Weights of a small transformer language model: vocabulary 32000, 147M parameters.
Each number is 50 + 15 x the weight over its row's rms, rounded and kept within 0 to 99. Layers, rows and columns count from 0. The size before them is the row's rms in percent of the matrix's.

# layer 3 MLP down, 768x6144, rms 0.0542, rows 501-526, columns 256-383
098:57 53 22 54 63 44 75 45 35 67 61 55 28 52 57 43 36 76 71 46 44 42 72 51 44 44 49 45 57 65 52 53 49 59 23 34 67 43 47 36 41 36 36 68 74 43 60 46 64 71 56 42 61 42 53 70 52 50 48 34 35 41 35 56 68 50 34 64 41 51 15 41 33 56 55 58 52 51 31 41 46 55 50 59 56 64 24 53 55 33 68 44 64 50 47 43 43 54 60 56 46 46 67 53 41 56 55 51 05 58 85 61 63 55 37 47 47 63 31 24 44 32 58 64 77 59 57 64
100:46 52 41 78 39 56 40 71 72 40 53 35 39 76 71 52 86 57 41 41 49 26 44 35 15 77 53 57 38 41 44 56 63 46 23 65 53 65 42 58 45 72 66 62 46 32 73 31 48 71 33 53 34 14 45 64 71 69 46 47 76 48 34 33 51 69 53 51 60 56 61 34 63 34 47 45 57 67 57 45 18 54 02 64 57 45 31 44 69 67 50 37 60 65 49 42 58 43 18 63 51 46 62 83 53 57 68 62 61 65 67 41 45 53 70 13 52 16 45 37 49 54 69 60 44 59 78 54
099:56 73 55 61 54 37 65 56 47 33 37 45 64 29 52 53 27 37 57 69 34 37 51 62 41 49 56 29 26 27 57 34 51 64 44 41 48 37 28 49 34 42 59 71 41 74 47 69 50 54 34 36 53 43 53 57 54 82 35 51 41 70 52 22 73 70 38 37 43 35 34 46 48 35 45 36 67 29 38 75 48 84 46 48 43 77 38 52 76 71 38 33 70 54 43 52 62 47 46 47 57 53 35 39 72 59 29 53 26 42 61 58 50 57 46 50 60 58 61 69 54 32 55 66 69 73 57 70
102:70 49 69 61 30 55 58 78 60 46 19 66 75 61 59 39 01 42 42 71 23 39 66 48 72 26 49 77 56 47 45 39 64 37 41 66 66 49 47 43 34 68 58 66 44 56 44 37 61 41 73 51 22 73 40 55 54 51 55 68 53 70 15 59 39 89 57 39 47 19 33 42 82 75 64 56 47 62 73 33 47 49 34 58 38 35 46 56 47 74 41 34 31 21 50 35 47 55 56 67 47 42 25 43 53 33 27 49 40 42 48 61 36 32 38 35 65 44 31 30 54 56 57 73 68 55 36 65
101:33 56 63 63 40 62 44 61 54 43 47 42 43 61 49 62 47 43 45 50 45 45 53 55 47 43 48 62 40 18 29 37 36 40 83 26 21 26 78 78 63 18 73 48 41 46 51 40 32 57 71 73 69 43 35 38 40 84 51 76 37 62 63 44 53 78 24 47 33 24 43 26 69 44 52 44 44 58 42 20 70 47 42 12 41 49 77 66 54 30 61 69 66 56 37 48 50 61 33 46 34 34 45 70 53 85 55 60 42 58 30 61 63 68 35 67 62 55 71 78 79 66 48 47 76 26 67 42
098:83 68 53 45 43 73 59 60 69 41 55 21 35 34 25 26 30 37 57 45 61 33 39 42 67 50 46 51 37 38 70 43 59 27 56 56 69 69 54 49 39 55 13 99 40 42 56 49 21 44 59 51 62 62 56 46 81 61 33 72 69 64 39 47 63 50 39 39 46 44 59 37 59 51 58 37 40 68 55 27 45 57 75 46 55 84 36 66 63 40 39 29 59 65 24 73 44 28 40 68 53 25 56 51 25 39 42 52 70 36 84 76 64 56 63 55 50 51 59 59 42 68 45 57 54 50 42 61
101:67 40 46 69 57 45 71 42 37 62 55 27 55 78 54 45 41 43 63 36 58 79 80 48 35 39 28 41 59 60 54 76 57 39 47 40 57 49 34 67 40 52 58 38 46 54 57 50 40 45 21 81 50 31 41 52 33 51 67 47 47 66 56 49 33 63 42 31 37 47 27 53 66 28 54 68 66 33 94 47 56 66 60 47 62 60 58 60 53 60 36 41 53 64 50 46 60 53 45 23 39 46 57 24 40 48 47 55 66 33 46 62 33 40 46 55 47 69 62 40 36 62 44 71 66 58 55 62
103:45 41 30 48 36 48 70 51 67 52 53 17 45 59 43 34 50 68 41 31 52 47 61 53 75 41 48 40 33 52 43 44 63 62 30 55 72 46 44 18 39 43 39 46 51 61 40 25 34 82 44 58 44 50 69 46 78 71 32 51 55 64 47 64 59 35 54 33 51 53 57 40 31 60 53 42 36 38 53 32 65 48 39 49 47 50 71 58 58 23 43 82 38 43 58 27 54 46 53 44 48 72 61 59 52 62 44 69 57 43 42 71 73 51 46 45 75 27 30 32 80 53 46 88 32 42 59 75
098:78 59 60 45 46 71 63 64 54 29 51 37 65 15 45 43 45 32 58 47 85 76 51 46 42 74 59 45 73 46 46 61 36 47 68 68 21 70 63 51 47 41 30 45 52 47 66 82 38 53 49 43 65 74 60 52 58 74 51 56 46 24 45 90 44 51 44 48 67 42 78 48 88 44 49 67 54 76 19 39 32 44 37 66 58 31 43 29 29 49 70 45 18 60 30 41 71 30 51 54 62 51 50 81 50 36 61 63 33 49 46 72 38 42 49 43 29 71 61 56 55 41 68 52 42 31 84 19
103:45 34 60 41 43 44 46 62 63 59 41 64 46 43 14 76 33 65 54 48 43 43 86 47 56 26 28 40 25 63 34 42 49 31 54 65 39 28 57 50 57 66 38 46 37 51 35 50 71 30 95 43 44 65 81 36 50 40 44 24 43 44 52 72 58 19 78 59 54 68 56 48 49 50 61 54 18 59 53 65 52 75 51 45 52 45 56 78 50 70 64 58 44 27 27 53 59 30 46 42 28 55 00 53 79 51 56 54 56 70 45 47 64 38 38 81 45 62 71 58 30 41 57 68 50 69 63 39
103:76 41 54 46 32 38 52 34 27 54 54 52 55 69 57 51 32 36 67 43 58 52 51 51 55 43 95 47 63 68 46 55 31 42 38 49 40 61 67 70 59 67 27 38 55 72 55 41 54 58 56 60 57 71 62 63 79 19 63 48 70 56 47 46 63 60 45 22 75 42 58 68 37 53 57 65 50 49 62 40 58 65 44 42 50 53 96 17 50 82 56 43 48 52 63 51 89 47 17 62 40 59 32 44 45 53 60 55 65 30 44 60 37 43 56 75 56 41 51 41 57 26 47 32 75 39 49 58
098:45 66 41 69 48 36 78 73 45 39 46 59 39 35 47 41 49 68 44 40 57 63 54 49 42 52 55 39 45 42 68 56 42 34 48 69 58 33 36 66 46 52 97 48 54 70 34 52 57 29 62 36 41 46 41 40 76 44 66 49 27 40 57 59 37 40 45 53 32 56 66 46 78 45 46 57 51 60 68 25 41 30 79 51 40 57 95 74 42 52 48 28 31 52 47 57 54 16 48 64 47 58 39 51 45 46 89 88 61 75 73 39 49 45 32 41 42 39 37 62 56 43 77 21 38 58 57 68
098:56 20 28 70 23 61 61 57 59 35 29 61 37 46 59 75 36 52 51 59 99 67 52 72 60 38 91 60 68 60 50 50 60 31 50 46 65 31 50 39 65 49 44 50 43 66 52 38 33 48 28 45 43 55 44 47 58 52 56 38 49 46 29 85 44 53 51 23 50 71 54 57 55 37 44 48 73 53 67 59 59 58 31 39 47 39 43 78 50 51 60 43 42 39 70 33 90 51 51 70 42 74 55 47 56 55 51 61 28 47 53 51 46 55 23 73 67 43 28 56 55 29 55 25 27 37 43 48
100:58 66 61 55 64 57 32 48 53 33 48 52 42 40 69 77 57 40 45 38 51 46 71 71 46 60 54 49 78 67 49 33 68 55 71 45 36 42 35 63 62 26 46 56 27 85 48 34 52 79 48 60 34 52 46 57 55 49 59 74 32 40 37 56 74 56 40 55 44 27 26 51 51 31 31 45 41 40 53 58 27 63 19 36 34 79 53 68 53 50 50 68 70 59 53 58 49 65 66 48 70 66 57 70 63 22 53 74 35 46 39 27 00 31 73 65 56 73 41 57 71 45 89 37 55 39 86 53
100:50 43 69 28 31 81 51 70 52 51 44 51 44 55 26 37 43 19 67 33 76 25 72 64 48 63 69 44 37 65 42 76 41 40 47 84 57 42 24 56 47 37 51 41 55 53 25 62 68 40 38 60 72 75 53 63 87 28 53 46 41 52 62 37 55 15 43 47 84 70 44 63 31 50 54 57 47 50 29 15 48 32 66 45 47 73 40 31 31 63 45 65 33 44 56 46 62 39 56 46 60 43 44 57 42 43 64 54 36 72 56 68 13 51 44 31 61 40 40 50 45 53 59 24 88 52 54 62
098:74 65 17 69 42 64 72 50 33 66 40 54 65 52 43 64 45 65 33 52 60 72 24 53 45 78 43 38 46 56 36 51 52 43 25 52 21 33 50 38 56 25 59 56 52 56 59 42 43 43 52 57 44 59 66 36 67 44 44 55 59 42 35 54 54 23 48 45 41 66 68 57 63 50 65 49 39 70 62 62 37 39 39 51 33 45 33 37 29 20 67 63 36 42 48 27 48 61 62 38 40 28 36 28 32 53 42 64 61 62 26 53 43 45 39 59 44 59 66 36 52 55 34 30 51 24 50 37
098:36 27 39 27 35 58 60 43 68 38 67 44 78 42 62 65 00 41 65 62 29 56 72 47 51 44 65 52 28 37 81 94 28 23 68 50 41 27 12 74 51 47 41 41 48 51 37 59 45 38 39 56 32 48 56 34 47 59 45 39 50 82 51 32 49 69 75 57 76 32 39 39 76 66 10 73 69 35 57 69 45 46 20 26 51 49 32 37 49 45 62 39 41 26 26 19 46 51 45 42 51 59 55 31 72 80 45 56 38 81 62 43 46 50 44 49 58 69 33 35 77 25 44 61 49 54 59 42
098:77 35 63 54 37 31 65 47 57 60 61 41 44 37 41 29 38 72 41 51 60 64 51 26 54 59 40 83 56 68 61 71 58 56 62 38 50 54 46 27 42 45 68 46 74 57 34 42 61 21 56 34 33 47 49 53 48 47 52 59 47 33 33 35 68 43 39 37 43 29 21 55 54 56 56 11 49 49 23 52 63 38 65 71 33 27 58 69 46 57 44 50 70 28 48 48 45 57 56 30 61 42 63 43 00 47 35 49 45 47 58 18 57 41 51 32 51 51 69 66 46 57 48 44 49 47 64 51
098:38 60 29 59 22 33 28 53 29 57 62 37 51 66 39 55 55 75 41 57 57 35 58 45 32 44 40 70 65 70 29 43 42 38 23 62 72 35 57 56 59 53 50 13 46 69 44 59 45 49 68 43 46 50 50 78 46 44 34 51 60 36 67 53 53 40 34 52 52 50 51 71 49 32 29 38 36 14 16 49 62 37 33 34 63 32 63 48 68 34 44 67 69 59 42 76 44 59 66 57 66 33 40 35 33 60 53 33 62 49 37 45 57 55 54 63 36 39 55 30 38 47 59 59 33 76 35 41
100:26 54 54 25 34 57 62 47 58 52 51 51 56 40 61 34 45 44 55 56 49 48 29 51 37 62 88 53 39 85 73 35 57 58 39 58 39 40 50 52 45 62 71 74 48 42 73 49 54 72 31 71 12 12 44 33 41 32 36 40 45 45 79 49 35 72 77 50 56 65 63 68 78 61 45 23 93 13 44 33 45 55 30 51 54 63 72 52 62 35 53 99 62 53 49 51 41 34 69 60 55 54 59 56 50 45 37 28 44 39 38 38 32 53 71 14 36 68 47 50 74 43 54 84 30 58 32 51
102:26 60 56 24 40 52 52 46 43 43 55 38 61 44 32 42 19 52 55 58 31 65 44 64 37 43 72 27 29 55 38 31 23 58 58 66 61 69 51 59 35 10 34 50 58 36 25 72 54 68 70 43 73 49 68 65 35 51 29 51 32 64 45 60 31 58 47 43 51 23 28 52 54 41 24 38 40 35 57 47 67 36 38 66 69 78 28 81 37 53 72 40 57 57 20 65 33 57 34 65 45 41 44 53 64 56 37 53 35 27 61 45 39 50 49 42 40 35 45 74 56 50 49 26 42 42 26 76
097:61 48 78 46 54 62 46 71 78 38 43 47 54 56 23 75 51 16 53 80 67 45 68 52 51 57 47 67 45 29 25 40 55 56 92 40 49 30 53 64 52 58 68 32 42 35 53 56 41 75 33 39 53 56 46 54 33 46 16 22 59 42 46 51 42 63 65 52 65 65 60 68 71 62 52 44 36 62 45 41 74 31 47 56 57 35 78 85 51 55 57 69 65 27 44 36 45 41 31 34 43 11 52 52 54 42 54 74 69 50 72 70 48 49 60 81 46 51 56 71 06 46 25 52 59 35 51 46
098:59 58 57 55 58 53 34 52 37 54 50 64 54 47 36 50 33 52 78 57 21 39 57 62 48 38 52 38 31 24 40 50 80 37 33 63 80 75 62 65 54 45 83 53 48 67 59 41 51 24 47 61 40 43 45 30 78 46 50 66 31 34 42 78 42 27 52 62 67 65 46 76 46 41 64 30 40 46 51 62 50 47 42 51 42 63 65 43 55 46 56 55 48 34 47 27 55 46 76 67 53 88 73 32 30 86 43 55 30 40 28 42 51 73 31 24 38 25 38 50 40 46 49 81 40 47 68 77
099:68 56 45 52 37 30 46 41 39 67 42 38 54 24 87 40 44 46 65 63 53 83 57 93 73 41 68 43 50 30 41 62 36 59 49 50 50 52 60 57 56 52 45 58 47 68 32 76 69 46 32 72 42 47 42 49 54 85 73 24 71 45 35 55 48 47 35 69 66 71 64 48 65 28 52 50 70 49 49 60 65 36 38 49 51 30 79 39 54 39 52 51 41 46 06 33 73 61 78 64 66 52 41 58 63 76 76 78 50 49 49 39 34 51 66 67 37 30 14 41 35 44 33 42 34 56 39 30
099:60 49 42 61 41 57 81 60 51 54 75 75 52 70 72 61 49 50 81 46 37 37 30 67 76 48 18 34 06 59 55 44 41 63 40 64 49 56 52 33 43 37 16 42 47 68 51 27 56 51 45 42 47 55 52 78 67 54 44 31 49 44 60 45 57 72 80 50 57 49 60 66 30 22 54 52 78 42 51 59 46 51 44 42 78 62 44 68 34 38 42 64 35 50 23 47 70 62 55 43 52 50 40 66 16 46 27 50 53 50 87 45 38 54 63 45 64 47 81 59 67 70 63 36 50 46 16 64
100:65 48 33 58 63 46 61 53 46 42 31 26 59 90 47 44 29 51 50 85 51 40 33 77 66 55 38 42 40 47 41 82 57 50 36 53 29 43 69 36 61 35 38 64 49 43 22 52 52 29 42 34 54 25 30 59 52 62 42 42 46 64 51 59 41 47 30 56 59 53 22 49 61 26 43 58 44 75 42 63 38 45 33 74 44 52 24 40 41 24 80 74 58 20 66 51 33 05 50 58 45 58 65 22 52 45 78 33 55 51 31 30 62 67 51 49 40 47 65 57 29 61 30 63 49 48 67 74